Weights of a small transformer language model.
Architecture: no biases in attention or MLP, untied embeddings, attention and MLP in parallel.
Training: a variant of SOAP for these matrices, 158M tokens, 4587 steps.
Each number is 128 + 32 x the weight over its row's rms, rounded and kept within 0 to 255. Layers, rows and columns count from 0. Numbers have three digits each. The size before them is the row's rms in percent of the matrix's.

# layer 3 MLP down (transposed), 256x64, rms 0.323, rows 239-255, columns 0-63
123:103149131136086137133124072111094127114146160098146153180097073124144100101139164132057110118037143110120159098049165172145121191137143184105145141148149138127153138185169175126125103152124130
097:112183094126155152077109185115116159170094139102123124086138189086139134131177136090095112148148142136073144164165089122086093113145121101140102160129104135059116128144182147050192124151166134
094:136096146158085105155109096134106191091130112147134203127175095137101132139101115174126146162144137131124087154219126169131142155136134078131171097148095172203132138167102141141069157178143115
091:088148114152116098069142176143137085156128139143096095099158157125129150097120189183058159147127116184137119068127104149146124098197150152158077172098165128169136134168110160106094131097071124
106:129087132155110184152087084106113136135116164082161062118096159174128122133126148160076116095157157114122139179106129167093054079106098163194160119097146106082123116158158098180084137136152121
084:102126189124138110100123194074104164136123127107054166148153166115126157144112103151144142157177120174142061079122093167164081098073145128146119148142096075132162158147129121182136104174098099
098:158130090144142158145068093165123126108104077119146111093131131148098142243180143086124175173199120108101177146133056144109131095104119139179143169141115113160113123114140143143114126105085137
095:118065146111184138140147147116147126196200129111110152145115154195141123202093080194115157127104142126165102115130127135125139097083114089144142194081106058148105120133131116149144127179121111
092:136153086113122130191175090106142121154128143149116104168114079087073124152164103106146074135156099137191102136124027141141183074148160167126120109154109167156138086122131076148109148126099096
091:167142174139073133128093093146143122171162153076125065102147110109129146137061091081139169125145059151167125142088073105102118153135098107183129153124169157101121133150136063086149102180131151
094:133121116143060095179130143121120146118220174140128122137109094117134127127081135152135166157141084124163145178101139058056090173106128111134143213118104116095184165128133140145163112151119100
083:158151143158128145133149130116125173053097114144176115163118207151087136139144145132181116130150126130120104082101171139126172070160183116145131089122157154040098120185161148160145093166113103
091:145128138134145251146052109166108137101147083113124127076079109096123141110175131110115094169156161083156115086173139109135122158147140163106133098094110097084138136133078140145109105165082127
091:158186143104150137156172132119119176156132067128147169135111090145167130179093078149143125149130181153121116127101116178187094148077162086070134083112149172150135113157085150106204130107148128
100:169093179147127144139096148153149090122080121124166120178133132108079099163077137150147107054102104124155139132050113101174156118133068121242130121126106161130107130118110125100126149090114143
095:156157141087150085124150118166091170129148120121126142158112041132120135059095086097088168138118089106119158157134092132097131095171096099075154184154126073145165175156182142155159153157112108
090:072093125119108120081138145178148085096061138097124090111093173199135114128094096052147140151120105123120136141100121092139173086116144167122170135141147144083180127129135200173147107158172129
# layer 3 MLP up, 256x64, rms 0.21, rows 240-255, columns 0-63
110:147082143125179127174106074177134141084159125173177114141139127149126162224112135153093070148077208119162137158128096138089119135197136138150127128077168123152120109149112174140125131129131139
098:124089163131133113147105125141122093153152109091120153126127144041087166145107079037110136163088111099102108132123134114085122157105178136116183130153099207133147073101129091148130140125074183
094:187093194155117100130127136232129151119116121136134118158143158124163140129118054081085167103121109131157109091097122163095141176098097149101155140125129192079122067155169096110161129123129136
107:103154129101141103123130098131074127109119175129109079200113143146197113138141125145124125103080166160106136107097095150115117130105130036135117192130143074123100097159113111103119138175028118
095:117123109157121142243131113137153156109143103142188154122130143181139137133166135156076190094117165082137144165181120112060172162106171116144129124131143148154187118103135139120110105093073138
096:073130116091107125128233155106090159152132158214108077156128118126174102092130091152117087094122109135127122072147152102142092138099119124116120156130173187125083128117138107118159130201135103
095:130143134101132159105115065170079180122126134094079145156169126096131120176173153113144096102121110118101096122166157123160163140152184156192098137147101164106133117158112120210174082156104062
094:122054135179144095123158180115134126137140083135116083138149115118161137158123110169136132107027136171139173116146199116107077116113080135169101168117119143177108118142179185088124147108143100
108:128132143136152091109180121132118089079089170098135093231133119109161128085119130160110096111130153096119074135067158124116141138118130041115079126093104110063119104156152126155087141143114179
097:092141128121218103065138102112134149133088112117138112095165176124111142141224119124082124089166176128075147128149140169178116110188111139117101069101121122095084154104125077135107133138120136
084:126127102122114079165114157154125098134176159168109184140093031119142127103146162136057133150116145118147146157087148136154082118143101184101118141114167135097178122042148140141144117113178179
096:129083125167142066106209162094157103150148140151092136161148149137102121122116111115126110066107108163149110171100136071139178133127151079154145100137075178194161120131178088160138192113134117
103:128112115132139150087181118129111123189158179106100075144135143186103131139175154144142161136172117127132138135182173116136187121181102128157128166114139095176185100091213129187091146125115159
099:150106142156174157109150055147159155095136150144109125107138150129220160133179121076096157167175148103117115110093120181095152132130143100149156122142081117108141126098138136182189064162175156
107:134144129125151135136157214132132110120159150134130150123135058149171130078146129118159100134138099158123121193146153123106157166171142122179091175168114111166151208175174140181099162143087175
098:152125117157158131128139085086110143153156107186159154146160141095157144095149165208139098081162092144142110108124160128092146161158134079143067198173084134126098124137098129105174129098053089